Part of a small language model's weights.
Size: width 256, MLP 704 SwiGLU.
Each number is 128 + 32 x the weight over its row's rms, rounded and kept within 0 to 255. Layers, rows and columns count from 0. Numbers have three digits each. The size before them is the row's rms in percent of the matrix's.

# down: layer 3 MLP down (transposed), 704x256, rms 0.222, rows 79-145, columns 128-191
# gate: layer 3 MLP gate, 704x256, rms 0.233, rows 80-146, columns 128-191
# up: layer 3 MLP up, 704x256, rms 0.24, rows 80-145, columns 128-191
down79 094:135165139116114042144117059128166124119097130106150078111081147161141204094130104120076115155092100088153119118117063148151116134203108130113184156131110101086020132113123138120127121150123129
gate80 109:118109097125139111120129109104177082136187131128098087097131158137149105108108166166096065103174126138145135105146151144092116178126161091150123135100139094080134118159123089126165146102160217
up80 108:147113166103059105135158137113121094113156050103123132104092107178109148187171074117135090117142168158159131149122092159113052178115158087192136084104132099082196103127091120103081112125134165
down80 100:160138125132157163109174111116137135120147086164154105160122071149099120102162114105150156147132125091163160116167166146133116179030148119128164141142104086157130123117074106164142137098186066
gate81 115:141128123042095133100183144156083080136185195157139106170108094123101143150149149134100112170211118146122179129091126139143141121167126099146130138134156049107114138159108088121119087132120167
up81 125:153126098199171134087076099112140156091051087129159172088114156074157103101147141131107131113082152102196107196230153153109120106138133165116147102148082140155115150082116146135151207140093127
down81 077:105122098098105122140140083137157141103055071108114155171104164145081085102124053127150075168118054164181161095154126114079064143099112130129169096127141137174115124127165187144118149108117120
gate82 104:107125141099165150097144126151082102152167162108110163147152162158102120149126125160037140170146110128109113162087203106076032120144134200086138095151088156146125123175074130126145136088090116
up82 099:148161151085130095194151088118155131136103121147150113128112130122132128143103149134122129144149137097187146138144084101108143113130123099114095160088143086072167153157099103154105095165189143
down82 101:151142082139098134125084122137098109198104110164086047142130083084104066126139137098177161167098168110138168145134141144142153153092076180142146108090158153111133087123129179138120166110192115
gate83 110:133110158138102114129116123115175099084130127193129134117169121080130163138091222130100098130177088130078122155139137107125102125139125121170183135134133148147167024166089111154187157114115137
up83 099:156132142062122136121129152146099146109183152106166135133120140131171179134152187119131156211138145128156133146108067155140122103084137120161094162147133113163146145135097156060120040146144141
down83 100:147178100121122074064142121142111145114121202088094132072158136076122056120153132157121083104179063139029095101120095080077177118213094124142146172157129104151153169102075109180148116181121081
gate84 093:151120165184146056156096144085156106129173114070184109107115130129148087108070101102083121185108143128106118099047083121105127112165185163110128170069108161122112140160097133121144133120104121
up84 095:132119191136124118136117092106142139146157149091192136102152125164176186115124117153122147129126083130130118167098141167145140097142101085134088089098154134116077138125088054099118153152089128
down84 099:160141111135158165085095142145134114093118083116138069130107137142137135131114091094135058084098085186187147106176106171180147117176080125184103133116144104149117154170049111187115171077157157
gate85 093:115135110139105162143129147104205148153147152070127113111132169113182129162118146110120094121127117093118159124204061100101116139153121118163142131085159210133118186115121188166167072110093066
up85 099:114164146095160157176151093123152152101107223125121107111116128140098163130096136106150173139165109191119117163116092179161189174160102109098117177138114112152106151096101166158132172118116120
down85 095:163176146182175134141066122076166137148125144181123168105165102138101153170111169144147163096111146158132089089072112062126056087119101086168106118098125153089126169088090109144081147138121106
gate86 099:181117124133088143110120083163136086092151128095143137037082097088098150095161104138136159154124088089124179127114069131144093162150125147119117181125094126145133090132136156172137173129136165
up86 096:172130149207057068106059089109166124161141148126133169123116129198136135129133084175128116145103083070105093116129100079155145121112135085102144105128161162122185108105117122195102153068201134
down86 098:126123180117084143113049100169135129155082195126086141106121146090202110193148171152095113133089117140086101133141084148115132143190178101115115176148111138148145153137095195138164094076186140
gate87 097:157100170127109176132102171141114075154169139125142199116118165146125102116072110165106167120155091122161126086090089089117083065148108166191112111105075151068090108086107131158113142085106142
up87 100:079134117161083060167144151099114114117127159141146183188094135080137132118136113104124144133139108122140147120205124081083105161148093092160098163123100131119103094127148188133074132098148176
down87 102:176070136080158116128123109190179055106161131090090185204116146094196097106159182132204096207148068163120121160132118134123160088154139113089088065085132169102138114140123099133117122115114147
gate88 094:118086125145097151179135120129140162120152177145166114093150129147145087061107128079127095127158113067142081116140086134134126156153206133121195100030151147161107143058114075105154181153103077
up88 098:111155126120118151131121118144161198108160153142123123135141093147162085072066110158165092147151101145188118131138122144134130177114168099116171094102153145091103165085180108108101165104134129
down88 101:146131132051135160148131087167188130126149196055126092121078121078164201115117116070103095124122137085134102116129150168164100144178146137164131121115101108130105112038199106174076100173218074
gate89 103:132186085192139127136117161132133205135122126133142152167127200108132124143096095192109144152091068131132161063118130086086138155163113095103127171070142183125152137172152224138123095166101126
up89 107:142150121159109095095175142175131155063173127161112083119101140114129130127134129040096137118153096099105161114084111097088183154141081075039101159146159157069114144152145119201094125161177137
down89 099:105109111207175159152160159128072108148115117118131173163124129154152151163095061129131112110116071115129078116094089085085160117128132110109154198121153117095128145156176146157139111136190096
gate90 090:125096062157169132134148140147137096165139140102172136090121102154134177158115032156216151110161103042099146104140038187117128097081104098080127111125066154156115112120147138072152089073128139
up90 088:086057150139148155049126103088149143149173117188142110138110177047076199097123176069126106138173154195097131128157153154111124115150107115098177090124128024095111148174152179111146118125091133
down90 097:145123151033129128138119138120182159152193167143114097127076111104131088150102132137146178161108141136147150167044152105114087144128146132173111090103076142154139134129167110191141130116123187
gate91 102:121173129121092168133137135167091135083174145141100098117109065108165112121143099107134148146131152146113185110116125138117109139112110196168136152090108126137148086137167104066062090065094069
up91 102:115107132099137058122180186147074149141176128115095117156115078186135180134077118177160090155146137145128137090188111153193137121119110148105143194093163179127185139100121061063104130147142113
down91 098:162114172097152148136120154145154173105169120136088143182093087165153141140174052143067165150166074092096108115088086158153194150097091102147126144066018139117143156082104098068131132089160174
gate92 094:161144079130126151154130109116110215158107159121097114135143124181149110116079129086183110141147123107115112115146062184204141147115162142089137148119093124123077118125087090105097134145155149
up92 093:107169148119121167104086089198123141099124159097111146097110143137086114149190118130100164128068150186108116136073226158121126080121182140170128103100196126118147180111152119101132123155117150
down92 100:131105117147175139084120132143135135182152164203154074080150132075134125106151133074088141133112174039160106123161161078118058114124149098161162077176092067162090137075134154079099111207189154
gate93 106:072124098110106194114139173153149170131137105133091140191130114129162117114101137105119194151173144090128176118140130108129138175108162104130102164173081140086124165156119154078102140103124138
up93 102:117066089105175126127188102121164149129093209137157096118178101123136153062104128086137073136171101144156144188044089160122102128119107106094138137104151184121114152073062167124137175111146111
down93 106:094133130121131143106118099103123160089123168097103062140101111162136109110092133175110131169106087076098093115116095200153098109121107216131094145153134086123104088143072158102149138127163128
gate94 101:168102112112106089126159033167117183161069167130165148097113197138131126124100157108131119143109154133130061097132163056047189141166111091118119102123155153060132102074137090109083097129101096
up94 100:093149095115064138131161075110163100177094181096051150148167147080177111111114185183127140155111120112106116152134090148109175137082159137108142124121177145097096123133057113178177120117176110
down94 100:122139138137124083121122147086151195138185118114122172141154114146133128123135123087174094112159178167152115137143154169128168160052134161118123088215184141109141175087131058200145162131098052
gate95 102:077165101148120108097108133128134119124177157108100091136161158106139111144160103157123118139167122062144142108059115144159096102130073137138095169094179098112176187135125132104116100127145091
up95 101:151166133157102136168132105151127118113119131172125110138145148103213122113146133140103139130114114136195120125132083092093185172098205090081132132134112154144168109124148147118135104127107117
down95 103:098070092096112119133176142129180126089115138142152154122131093114167065121137121146103112175165154135150166076084152163121083152124115104084098147129114162123156119165149191133130118107143113
gate96 096:149099113089115093139108183085129107109112101117110054097161110135125133139109131130154095111126130116168074152134185152172144158095117136164128144153137127151189151149118126143106192195104108
up96 099:138200140156028147128064141109089168162100111158120142134142172096162165113096156141098142093119134165092153110143115095144174129145153096127062128122106119135106110118144138111156137123152101
down96 103:085105209184115129154128066165128123116176063111123131211124120164145096116116141130121077068112097120100120142093162139158107066109118111111069143125132133145067125153136119119140109099098120
gate97 101:138143175121167118090182154160122097136144110105122145086148093173076136163149147130128143148120159133104119098124130108120147107094139038113143177077068185070135062125133168119100125037080109
up97 097:231160113094143099086137083108108121088114147152144110139169097099093130132166070124105148155140152066116124113143177079158172186120096142138142074096097174102104131114155095174100095117124093
down97 099:128073082156134135099099119097101129082138108194113129113088137164113156150137171126159164099117136107127099183126102013173122142142077158173111120070105194128169148150152130079189087140097113
gate98 103:118127159161081152152152169170129109110159141144115102164148102145114074110121115125087163176071125100177172074136133121161180097095144106110168128072090094118113133127122122067123131125106096
up98 107:119088116142125123168183121073109158096131186108102166102125136117093213106067193103129131099148077146096111164165139147135149084147134084094145167112098171146141118105158141174188136120063191
down98 104:128104154137159143078129139089112127154095034149113140075159159153103161113074168121162145084161103125096116110143136121127167142144141086160085118133099129132110155129089093194092169123131159
gate99 100:081097141176184153120087100141117118153107093096068047155154110151024106151129120162118199075097112104158128151133109099103095073101137093144171109175098145086118133128067088131109187061068127
up99 104:161103137196118136117162218144142180114131110128099154136120129068070104075116129072168058152179167186135190107111098098119149143173177099112097159212112117107060084144134167070115178096233155
down99 095:091060138099131143152120143110162088098137070180092076163153109129065166134120116117109126127113152077126149104137134150140157164104114117153127075124159171137119135120090128165090085095124114
gate100 101:140076121108148125085122067118104095117120135165109098143109063136166128097195117115112059151158163140146112078097104162112116101127107072172154106132110122170132119182098102091138138082158079
up100 105:110124145146218074145132148149100078168178158109113180138150147104168092096127086143097106125122065139087117076131112117142058180155140123115118077133111118089145156120136162075130108125160118
down100 095:167091114075106098107097144178148123130125135092115114138133133117144131089100128134131090188124120177095063098110081117147090126180141137113117182149102136056115134136083080118107162117122103
gate101 099:142162151126143081107142088137052162098142213164111093159134077074147075140111141173113067137131103066132144121105103095143056127136145084116178108183111122071055139153125135151095182158185138
up101 096:170106157192148136074157085156104140120088126104100140081132157106092114091144148140174103099108173078151165134126097123144140097144075168144129168133158130133182152118153076149136119121161077
down101 102:157128118082119148137113109097104107129125096186096122119161107155163130098091121122199074120100113130110095068112163065133155113138214151140195141089117171185160151115127126153167106156127161
gate102 098:131137111159128070145148111103127139108086121097164156118115152112137051148096139125045073131111154164077137113102073141133108106147133106147138110128147160118095155145136141097166114124138119
up102 102:134142090144148158022109124131172129160118075121099101167118134119097126111128151156136163115045120073135135105161127137097118149077121099132153109144168071160103138131200176169126147147184103
down102 105:098145160093139107113171203076094104109197160165096121159163102135148151153164183125104096105071171137130093169110135081085106197100115196143110169144108125123164162114088194139065146152104111
gate103 099:148172123099082190168147059142111104130097124133142125111144186159184157167105154115060090065130085143177121083114110089131125198125130115184161138116127146088090181129126071131094116140146077
up103 100:109080162130161171164101149147160106136133133115167117119134121127121127121122158120089156075146128098119141118088160126147202149109132154157082178140121167147120147120149120143161132133183201
down103 097:132123160136119124154103103196090083131129063087144098090093098175102119174089120145117099123119113088146113112187127149186142116198116154140079159145126168115059162157099128145105111172107163
gate104 096:105128138161012164163135150166092123061138103088120115140124157152134144160154152159114077102161151098111123189149106111151139134160107152118142171101115109109134104098122156105137148152110132
up104 097:176160145140114123154120124175134093102124115151111124159106191113147093097092099155082147133097159089174152150157133152040169116130102151166168071092192123131110133110141114144133119104099136
down104 101:100132133054161146126173093121163153125085148096092148131135101113081151152140092148142139163127140076119118148173123081117121084163095161120152151110170112162093138154107166157113144149122140
gate105 103:151148054129102138155130107101134079073148132083116129136086178117136152130102099087129077167116153168147098103076119119146072120169088153103138069125161084131120115119060096131158151141115130
up105 107:097162160155134089123045161152122102109020122171116166109166109132088039130150125072114137147162158115128167107101143137120086123135175124175147139119083097118124129163120086129180123105120208
down105 106:121150140155183155122127145173157142160108135162140061103153175135107127071134134114121194142169088131144157117113102107067180172140156138124094175097125110141104122084139133150079105138196121
gate106 096:124088092169101068119125140130143175106085104119156174098113140104083119066184130120147171179096107125101120124146137136156101126142126125165109102150151100101120084126155119159114092156118150
up106 100:096082147110123114118144142136166112146153119131134095080065114123151078086071074142179125104139118115132107142175104140110139076111111115139144167121132128074110131101100189118171149147100156
down106 093:084115131091129122128148116096114150185150116149093110142122099126141121096103106166099116047111129141144137143176102120162125061119180087167159191099144084143108136144163094122129138105168137
gate107 100:091127109087154176122112162128080149158115178116134159104168074151113121078137127149169093095116127115106102137137147136125104139121160148098127156171135105129045145161156130094147138126128178
up107 098:162132114169102090141102132077149079036138119164050121078103065054098140130108107123127112126096078121117179184115143139094166141171120119120149113100130144193128101175094106104099134161098146
down107 105:133095106193138099168133169093091162090126104143174068117184157108127133109101133089164160124099134171132143137123147158149141148121182126103080080133175096071089136149118173105100115131087132
gate108 092:152139083144142119090095208091174132090125109106095106094113169086143123157114161126079148132077024143146107078126141076150083130134179120133160130156145146127180081160096168170109139131163144
up108 096:151089135127130069126088111105121142163130147158171159123106177168073123069140092110085132152119162070123140145102094129165104127064081116110087106116100128086114117156105123125160213061170125
down108 098:100142072124088134097124133166097161116144043155157142127141138138114113129133079076117111140097170127146147169130075172109064170118072149106110140097119089093147112080103122185107096145146150
gate109 108:121115138101086104130181101142169120085172159150164126127113144118071129102175147169139135092144183079146100112120103108082090122067130089156117137093138106099188144105135213106158168151099098
up109 100:139061140152141117110136117144127091125153168140084151129136106105099140162134118050120156166163160165103092111097186134125190105120113134106130102136178044098118094128105103114190144139144127
down109 106:112167088116137128064147176129118147129122099172090146155130145127093133156136054181153115131125167143111183097225101102095139159141137099163147166118123163145156147148098117135102104147092098
gate110 098:111098113142093110095117143135161148094164087147130164125130094125153146162090095218124177106140117124114075101108134104157184080119113159068157127099118137100127110112135154083104134096148151
up110 100:127137132093114097097147154179145135109125135136072068065141112146166181073147080155123124123142107113142194138103104111122074169123111134142123169098098159157151116120088154195119086201111114
down110 100:076114130128128191106088122176111170130121097134151108135134065142167123120064103122109124118141086163142070108105118153135139157146084135123116164100176091126120152169091119135138129172106079
gate111 107:084102152175180102095128163078123114114125084126151137082084152121110087110104109126082124140092198126143119154123113110137141107099121061181091124119099165131106080125121101111125127142131116
up111 101:102110104095091111097099157125150126086125068074147125097147104070104095174133095114139112153125132095084067134111134110106122161168157157123127117083091161168132147109156163108117195067189091
down111 103:147143060107137153098107170138126117135133149148153091128108127136152095096102104154119108121116142103137129121127065092138189220205154173145177099126117093098122108092176149168155092145099079
gate112 094:165120161142175122140097128138191100111143085105100098212055122141142140113144136125072124085119082110138141129130158181121115082177170154145123070129120081154200133176141120132168113075136157
up112 096:149159086140121088221140142140142143132141158107108106159075131056149104116074125100123140121170079093113094128204125082154160154148110093192085125110187082138134092060121189193140127057124207
down112 097:118082148108110140129140137117100120099130109100109150075143118138105090108127113132118100121103101128146123125153119070128109092154077156115119134093106125164177139078094111116129129147125150
gate113 095:096193115140133172181179164137148131121136188128138098078126155126139079098148095104120103116134148148144116086177164091129128156152130107103151157140074185127153150210139096197113120121102066
up113 098:149091153129120113110080079116145126149160126108129097133159126115062152161163190161128107114086153170106175108114153071141133157099118111121118093110167140085074162153106135156152159145126114
down113 100:186101093120120142114108077113173178128063173076160139089137123143151126146114126144164113145165083152091118163174136117116116093103154136075119142194036142130140159123123134163112095155182171
gate114 105:135141090141157128136136149192144069135158120173065071124144103169140179125155182105102072107127097177127144098141133148144100211141172129151116123097117125089104126136099154154184133110169094
up114 098:132105149063140144110137105142177068123076097090083100131132163106174190090137130149105170126155158099126172177087111064158137040135122093180173162149091181120192124070063136099138087143072134
down114 099:116085134104112094046175148089127094152152128126121178105146117121128191100204097055125121118078153066125159149166109091118115094108150100121074094162174152176147131156119137069140093137156135
gate115 108:155090157116130106163140129079062048074189082101164193105162123172135190106126129154078130123094159127153133154174090065129112111132049111146151094104099161126147087147161150184136136094086120
up115 109:157110125087104131125125077170156172183136101121098159128157139125214143130106083103137100065086130173096124128119124124106114099105111110130172112131131068101154140149143143121070107177156107
down115 108:117082108129114145161153097215155146143199128140122069126153125165176118147082195148140155119123082124083178100124116057194122069131179152143154095132130117148171105079142160102121135136152085
gate116 097:057118117099120173111072138104106153161179129146078102090109130171102096081112093107145102146096160062107097107106135139170122139099091138078142076158161120120153143162119163128047109139091105
up116 096:131151083170087103110151128141091046113087124129128108173083145118154090063114190079149136151150118059069126110145095126144118149120156220118189103163131180179153093162152143148110124140163147
down116 098:114161080062151141103134094171168130132174222126158138111127082105180075143139153171160110114126144139182166155100129109091130143154048113111104125167103147140130127112089164130092121172134125
gate117 118:145093186182137147088138210129134126183125111090076135124142134110099111172079116125125069135150129133092126176144112076186132153162111139110115157180126163096148064152165159175112162153163163
up117 113:128104155093143136085150119115055103142128130139086091134172163155097101153112096074131098140101106122128122093148168104119143165159077117092114173138150181132188150128150125120155193106162142
down117 104:150183185142163109099145093111082105120121094189151098132101185111166124114169132108125172092166145066159038185162117103144052129130130121105167162090131142162093060148115125110126152125090134
gate118 094:153168146157122100100172073051162187084185116117054127103112195124138077138110072148109108139152101146117144116086106109118092095146069129168152171154107197099148160087190145177151126142133087
up118 097:086146161128137138154135127123134104077045216145135087151107086111080108133103151149131161104124152045074135157141099185101126144108134154083049155099147112147075125084147098117107105118092143
down118 101:106109157128100129104093117154107182124103117121137141130127191109119141128144126134111160068174098145152096103113120085116122118146141132114066080098129127135149088147027096119087113130135171
gate119 097:139125120150161138107089153131120085164115103125152079089130142161147165187147172158169132172105111104115118128095108118152092087104156113099087092147136172116155114113141085115135117125128149
up119 097:115117118129068167127135103186169103113143132077142170113201110092114084081125048088069141104150152156191160124128117134119097184203127107104208179111154124129110105108117133100124136151111150
down119 102:093109081174154121113092148124103202153124134104143112100144084095128127098153131099180125110133098113126087146134101099133152113089190097112162139164069144086109121113120171178118152131121173
gate120 092:070085135131183158143174129099095158129128105109165173142108125119133107121151098121157115103142132150155113133112113109155098102106079182179144127141114125124141115165141157112151084062188072
up120 081:182171111143089129117063162197110132108107106152083067090127135156144164086101129142134131142143108133156136170126158099133123140149127062093176106098127104100152145078133077175108135240101169
down120 089:061103090070162151168138092214102120095122114117129119112104130097106185108095139103099104133166074076152108098147092185101129126078130179145145120121186125090096113112095087158141152099085128
gate121 096:204119099119164171125143093123121151182168136152207108112140123102122171106094139186112196171120117125146132112134178117089243063131128122122184178112150153109141128165151116137132105133132088
up121 095:096167142120078116154182196146102102136130116098118111075162097133147105104137149111162085133151112117106130108185175146148123124142132111125125098125117115128141090173095116142099125101116110
down121 101:170130154081079119132126147151141131126173117138225121102115161106093180141127175153139066138137169155091137180065111166095147132168149076080096100193148101117100146151177152134168153142120102
gate122 099:102077126156168110177109114083111146103170154107088136201110189122207099134127101141140131177153148188120115089125132129147119118174112143125111157115118107195135136127114114148066139155099057
up122 100:128113151165125072117119107097131172180171101141073151137138098140170114205124138161124162205151123104103148112120138089182061146106180114115171098128110130073098174098118118107164138135164067
down122 099:048184096161070151093087164075130139146121165145120137184145103132148122105160112168092101104153116167100123048128086149116101106143153053114090122117079043132136162133053058126139135079190112
gate123 109:166136114088137117141102119076121095124123131128169145056126079098093149125099112115086085181158125114153119140155153115145164153134117167077149138144110115109122136136070169182131154083201107
up123 099:097113098124117130128119135105137129118148139048044147142146180173103190074123111184129101106119132150131125112072102161100127121100103147060162133153171131141146136146119099159116100116134116
down123 102:072135108191159141083160163166164130097075184152106183106114080137146132123153118175161140082130160101162144119100113141126127136096117116134082164093133174067117104203162091105118136171090118
gate124 099:144134137156096094150145117091105125160111121144143159102124150125127192129142164172165091191116176109124177082124110088080098126144063095109099136096104059094113114148105109066129146097123106
up124 099:117180101074157087123099120155094177053163088127108107042138142111096140062126177168140071113096163149190106092107157073103165143112181067148112143122103077115112157182107099089149133116128074
down124 096:150175149151125139117130145116148112128117100105112150072179134135115087128099096196171129125171108129160155109104149097101082101076156150061156102190112103124114088106054126145096081124152085
gate125 097:161094142077115120105164112159130138147182143091185184105155110215082135115166159164128146149174140116128092140194110132106163112103088122159114150117104109098068106102135169116131149059179114
up125 095:167116126102102098174120134180150123119122098123118140144116160147137151182139131118102229092201130149109120138189136125126138106119097129181113098176149139090130159196119155135105123117182160
down125 098:135178146119077170136112149099163146075113094181146130145140083121120113123092148162112149128148148135100085181110148077107122117096155156096149152100108126076136119125082134134140095150159112
gate126 098:105134040136133118122113135143125094112080063113152113062117179105149125109122092184141127170155118077097093150157096105178117188124104163110093180148131105103165152148082151126176112147106138
up126 092:107137113126105069140134124124128156123114158199103085082125146107129174106149084120115146117121152097111074158122102096160169171133151149147122187058149109094190110122099159164142168126096130
down126 098:156121187130170102168170136111139131111156077126132107127154159171110157088099129152190130099152109179062153063138113111134169193158163174147108118145154131093145089152108093143174115147098164
gate127 110:090121154114127140188153129163141121090087107154118124100104160097119088164138139120065136168117095074128123110111094130078131148109148122068080132110175196131111117047073170131116100153092095
up127 106:148120140137140080123214129116109125082122057106160125159189151113080084102108152145147118128088166146101111101085165156166194154140106103137151105084146080134076110132102074078093157168156132
down127 099:145156092134129062115112082087091135136124152123128090079141089114133164135099100132172113158137130127144162152086059173124161117148229117124103137101089164094147193126078134174120130127169103
gate128 124:160069038178109106130123094109130089123166188090141077189094130120096174147142153111179076143151166104174148112143106158087123144117102130119106121179175137098096082200142119120109152115163096
up128 108:163146110109109136148137124103145141089149081099109032137145139153165152114159142164147078112156128112132145145156104111134097184102111142127150181117085191138096086106125066134129172153100100
down128 098:129103160089135130133105181149091140114101097155162105109127100101122113154134103127141155113052164173123149159153115045121163117097081175156071095123117089184155179163162150156119139092071092
gate129 106:078067164135075164197119095137122187146134120123167142134114133125145215116084146122186160089106121157077162166176116167130143154158112092122162113070071084117118093146107112122121161148119134
up129 107:107094125125116111133135100121085155133111143125156140195114113095087182121114179119150132119116137227079074151071106165175185097104155139120156162118108129146117053142105168034103151130125155
down129 103:126147097147137122100094127086164117086137161114100136160129125060137189096138039100125098151134148181143171133076138102125149173126073111149107132150130153135174116146147151141087178129139157
gate130 107:153098094112086122101172138145092134107139135179104132115071141098145119076119160097154129062193192142112137091177133121151115103150082156113127168154135121113134162082138084120150139132097162
up130 114:075166104135115140113104190153124090111094123098158145114119101117158167123155119138133129181131114145090160117140150192114122150130126053191154188148138121165061173113130172127104161142139129
down130 101:129134136103125152135149125141115105183157114140229091135095120157105131112130068116098146169132112105145138162116170122114159194145118101189197179095108180114135072180118123148125107119168133
gate131 100:197141095159157130145132145128120126139158156130120114118144108192152128193172143105112078135149050074087148134101113149076125097127154057138175098177096138112126099171125137095143156116202125
up131 094:095149158084138116093110137145051156078092058147126116050213124153152101123128083096099115161140081185076127205142117100089140121095140144123075142128136112120142170125125198175103112195142099
down131 100:090142148131119112117142141074124147107154098156158114174156136118079080164131082182102121073143091118130079119068141100140136132175127122098159149179097107109136134034121159162143126109102117
gate132 097:111103168143174120097117093102110119080155119129122144191136077166134086104117160137135095124165129099104110092152104145067106117096121053111102159148146149144095080166136184123147129097146112
up132 094:080106142180078115138135139114142123119153120049140072128153179128073125164094088122154171112102098145114153154125126129050113131112184108099076147138066138136136140158137197148112116124113111
down132 098:126122116143141147136165178118148120124115146175141109153112105053171131138154132118133160051079163092167088106102162045116097075149104141114098125097100104139124124140127084122155096096133135
gate133 094:127177137101122157133133189107042080194146116130197124168091085120114118130107145067175112123113113144168167165147127096176108106129148157124165051090111133139120095126132171115179137039135075
up133 096:157146164145151152106155130173168167148095109107093166143072133129130197097118068174091163071174139115112156147154111153113121070092117119094103152078126121151104085104188110202108100145125181
down133 097:132162176110170154123114179119145149150140112151097160136146138115161099130072121088119107144117148089103142156183123050165080131079156153106127174176138138131088156142098113140135142132172146
gate134 095:144127134121080147127162145160136113169078135226073143091150110136142079088107128152091182100146068131121103184155088208125178111104170087077164106094127152124112124100178114138093128116120136
up134 095:136074166130083089171141113135140133123133103178070088088142132149105103062132093147095095117144115110135092104157078151127164144117113053106136107139098155101141161140145085141108176092147150
down134 095:111146113144122088109164158127154151176105204143143175120147104169145137135060144206079142051109125163093148163137121112124089103151173131152125146134138194125191114155144132141111080154150115
gate135 102:073120114123081130103115181091138093111129138150124166148155112130197110143166058140119127121119102152164154096050134147176121190160156138164152121101138171203107136116154126212129154092196149
up135 101:165135130122131153115146144143110147102117123106170142105127151108168125106156159107122078091120131069149113101133168184104182150192104121148116127149114096143147112113084144130131124114144159
down135 097:135139126116064101143100112103127162098165135180093116130155127139116130113157124125069092096120140124105100111151149161117122122111110101119076092197127082067175170130142113119191156104105151
gate136 102:132117146141147126166165135124128024152097124134128046162115139072098126103192060139138126105124145127139145142117121128114123081131081101122184156172144098121076141155105160090132088114181115
up136 102:147086119123151124081138141100165111115140161142157147122110134129163088151170079177122149127090111087067097146122138156130193123161120107150136110130151148111106185145131136105097057127194030
down136 099:122091154128163138136152154175152103140114104098147167151137099087091134084158079101154122184152130118150176107054149152150169165100078119140119225117202108142154077136129110130144148131064113
gate137 099:106100168148134134114221130123133122089186136045108124088124174099159110160108110087114128126154061114137148134120153072148131162109101131137158098158126161124112123127147124128165122089060118
up137 096:173163166095093106086158128149086150121155153118094070121120179129160148171128164089119090144099098035111131137124111148110117156131154121176166100129116107144099111143102128117208122166081193
down137 088:115166175137127161152127111099086146123147193079130175157106150177133120111132064197161066118063155116071140138134120110113119078167127134136128128127125133111138120164171113111075150153183184
gate138 095:128139143099096062169155162128167171105097100101149108138154166067061161145182097120109132120085140114158140070214173093119107089122087134125180052160095112098160126161094081128120083116125128
up138 098:155135121150118098086077134143164166137161151138106122154142124184140151149130085121107086157159116103144126144135106109100093130071092154130067153142128095106146127120135149153190113117075133
down138 101:134151094135159177120078128133053128051074131090191125166083111116187114129136067086131081106148178133143137127166137055141135121212084093101147092174125065101147133091161161166072128141123101
gate139 099:113144181133148122097129111101154084110059064155111167192086143138122177170103115082149053117156116096054076146184133139117134098105136133095094082107162142094161171125100143098158093147165137
up139 097:165119116134122139124127121135077105144115080196149112060093157128075044128151140190111098102066123141157110133130142117142175084190090166090143118109103154165153147145196108157138108114185101
down139 104:152123135106063151150162090158119073135183096100138074124036091084113144137150116129116121135121110134198167139096086115134140117135173136116125113106131127089147127134103072139139172110109162
gate140 115:104126138052113081116164161138082066181143216140135083107137144100134101174114065123121119161194089114053162099079059143111125145144108068134152138153147093089145138244117114148120100159138125
up140 125:132126139108120066107157131115055154139130151177101139163148102121145150228105106109135129145150156145115171059063131136134093193170191143144129102122130111119103119171144163156123066111134163
down140 090:144115086144100102109112171137033132149133194122145144095168139104185166178123150153169203118138135126115116127079091117116136185133100080160099227067106145127096129144149160132139070062103130
gate141 098:140147156069174096148098175127128170175133107176127174093136059120141179119117078106137124110132178126117126154161146118141082118101089142165091146169133121140084059106073134052155160084065133
up141 105:104160128137111124192146146179108115128163129100161124102161155167120124176100088117114140107128101109126145159121073139130135097102159157116173117079098058130110136089070166148111144170148173
down141 098:127148121120080135138168125121090130097131087134129087136132153107126195116128123131147079166132111154043091139134157184137150088118128091185085139175155169151151123100086141130125143078152059
gate142 103:112135176121046120170118124161160101104151136163172119126101178083178113119169160111055136141129116156185070153111126139180132078142134141145148152139119072123090092118089106109158147117138158
up142 098:126200137136109110099107138067122113092164089147120065154120112140133118083124107074149085165217134111145133147149118113201128104103144132148116078094142160133084164134160083162132130098098162
down142 097:128157170145096099132125077125129151153151118121125127103110166109133170148170088121165127106110122126069170125109130142142166110192116149102136171100142123120135118155166132228117143154109124
gate143 097:164082109129126108107144149076196157063149113122140165175120100110177090139105132139176083129160131097242196079102151125172141093118109119138101142051087099077078154138127087130081105119108117
up143 093:178091084114089119103099067107070116135172114093110106104151128122091177142076183084133106094156181135178152111124141118140115073159120140108112197130108136093102164143163120091078097117183127
down143 101:162113145165148120067146139086140123052106112128117113173096131134151121188146139169151079124117151136089116115153077086155129095091183143107123141114081139139135193089150131065106175151112133
gate144 101:160132102140069126140073162116088184107098200108152112197142114099132175104119105115134160136147145135127162126181127149145115151124109164077131135127106129137138169121181046133127252147111104
up144 096:145136127102145166153115151092127153157164100120062095154105124086119128149151117121121118156151141121103161144168095065103096095168171109117156111086137123097114095125104107162122100117102079
down144 100:124091192097111149091147105134151058167174125126159138187112171166064090144169126136084164125110088134126121087106101101163155094146100162060178151145171098126111083159173115125137157117204128
gate145 096:132098097043161134092095102136136143189185103096198100118105143113143155102124099164155077153162137139087091133133118093090076138090108136072133150122131125170110174135112118134074142138088083
up145 098:089113074140200101119134147126159176108113160198129111099074149145087116140058107128116137121146142120116131115134098174092113099145147135047140146147146124117071129188155140165142089141078150
down145 098:105133141078173081114148092104172122117168166161121120137174095087115102112122090162060103142098056155196108119107081133125153087124134147146096142133115159173142205026121123137163154140067138
gate146 095:087158125121138195126145103118136176101104127150092213085126187105102161148126133154117120110097167193175102108135140109140141134150119126116097100145139187124129109104178108128110170179123104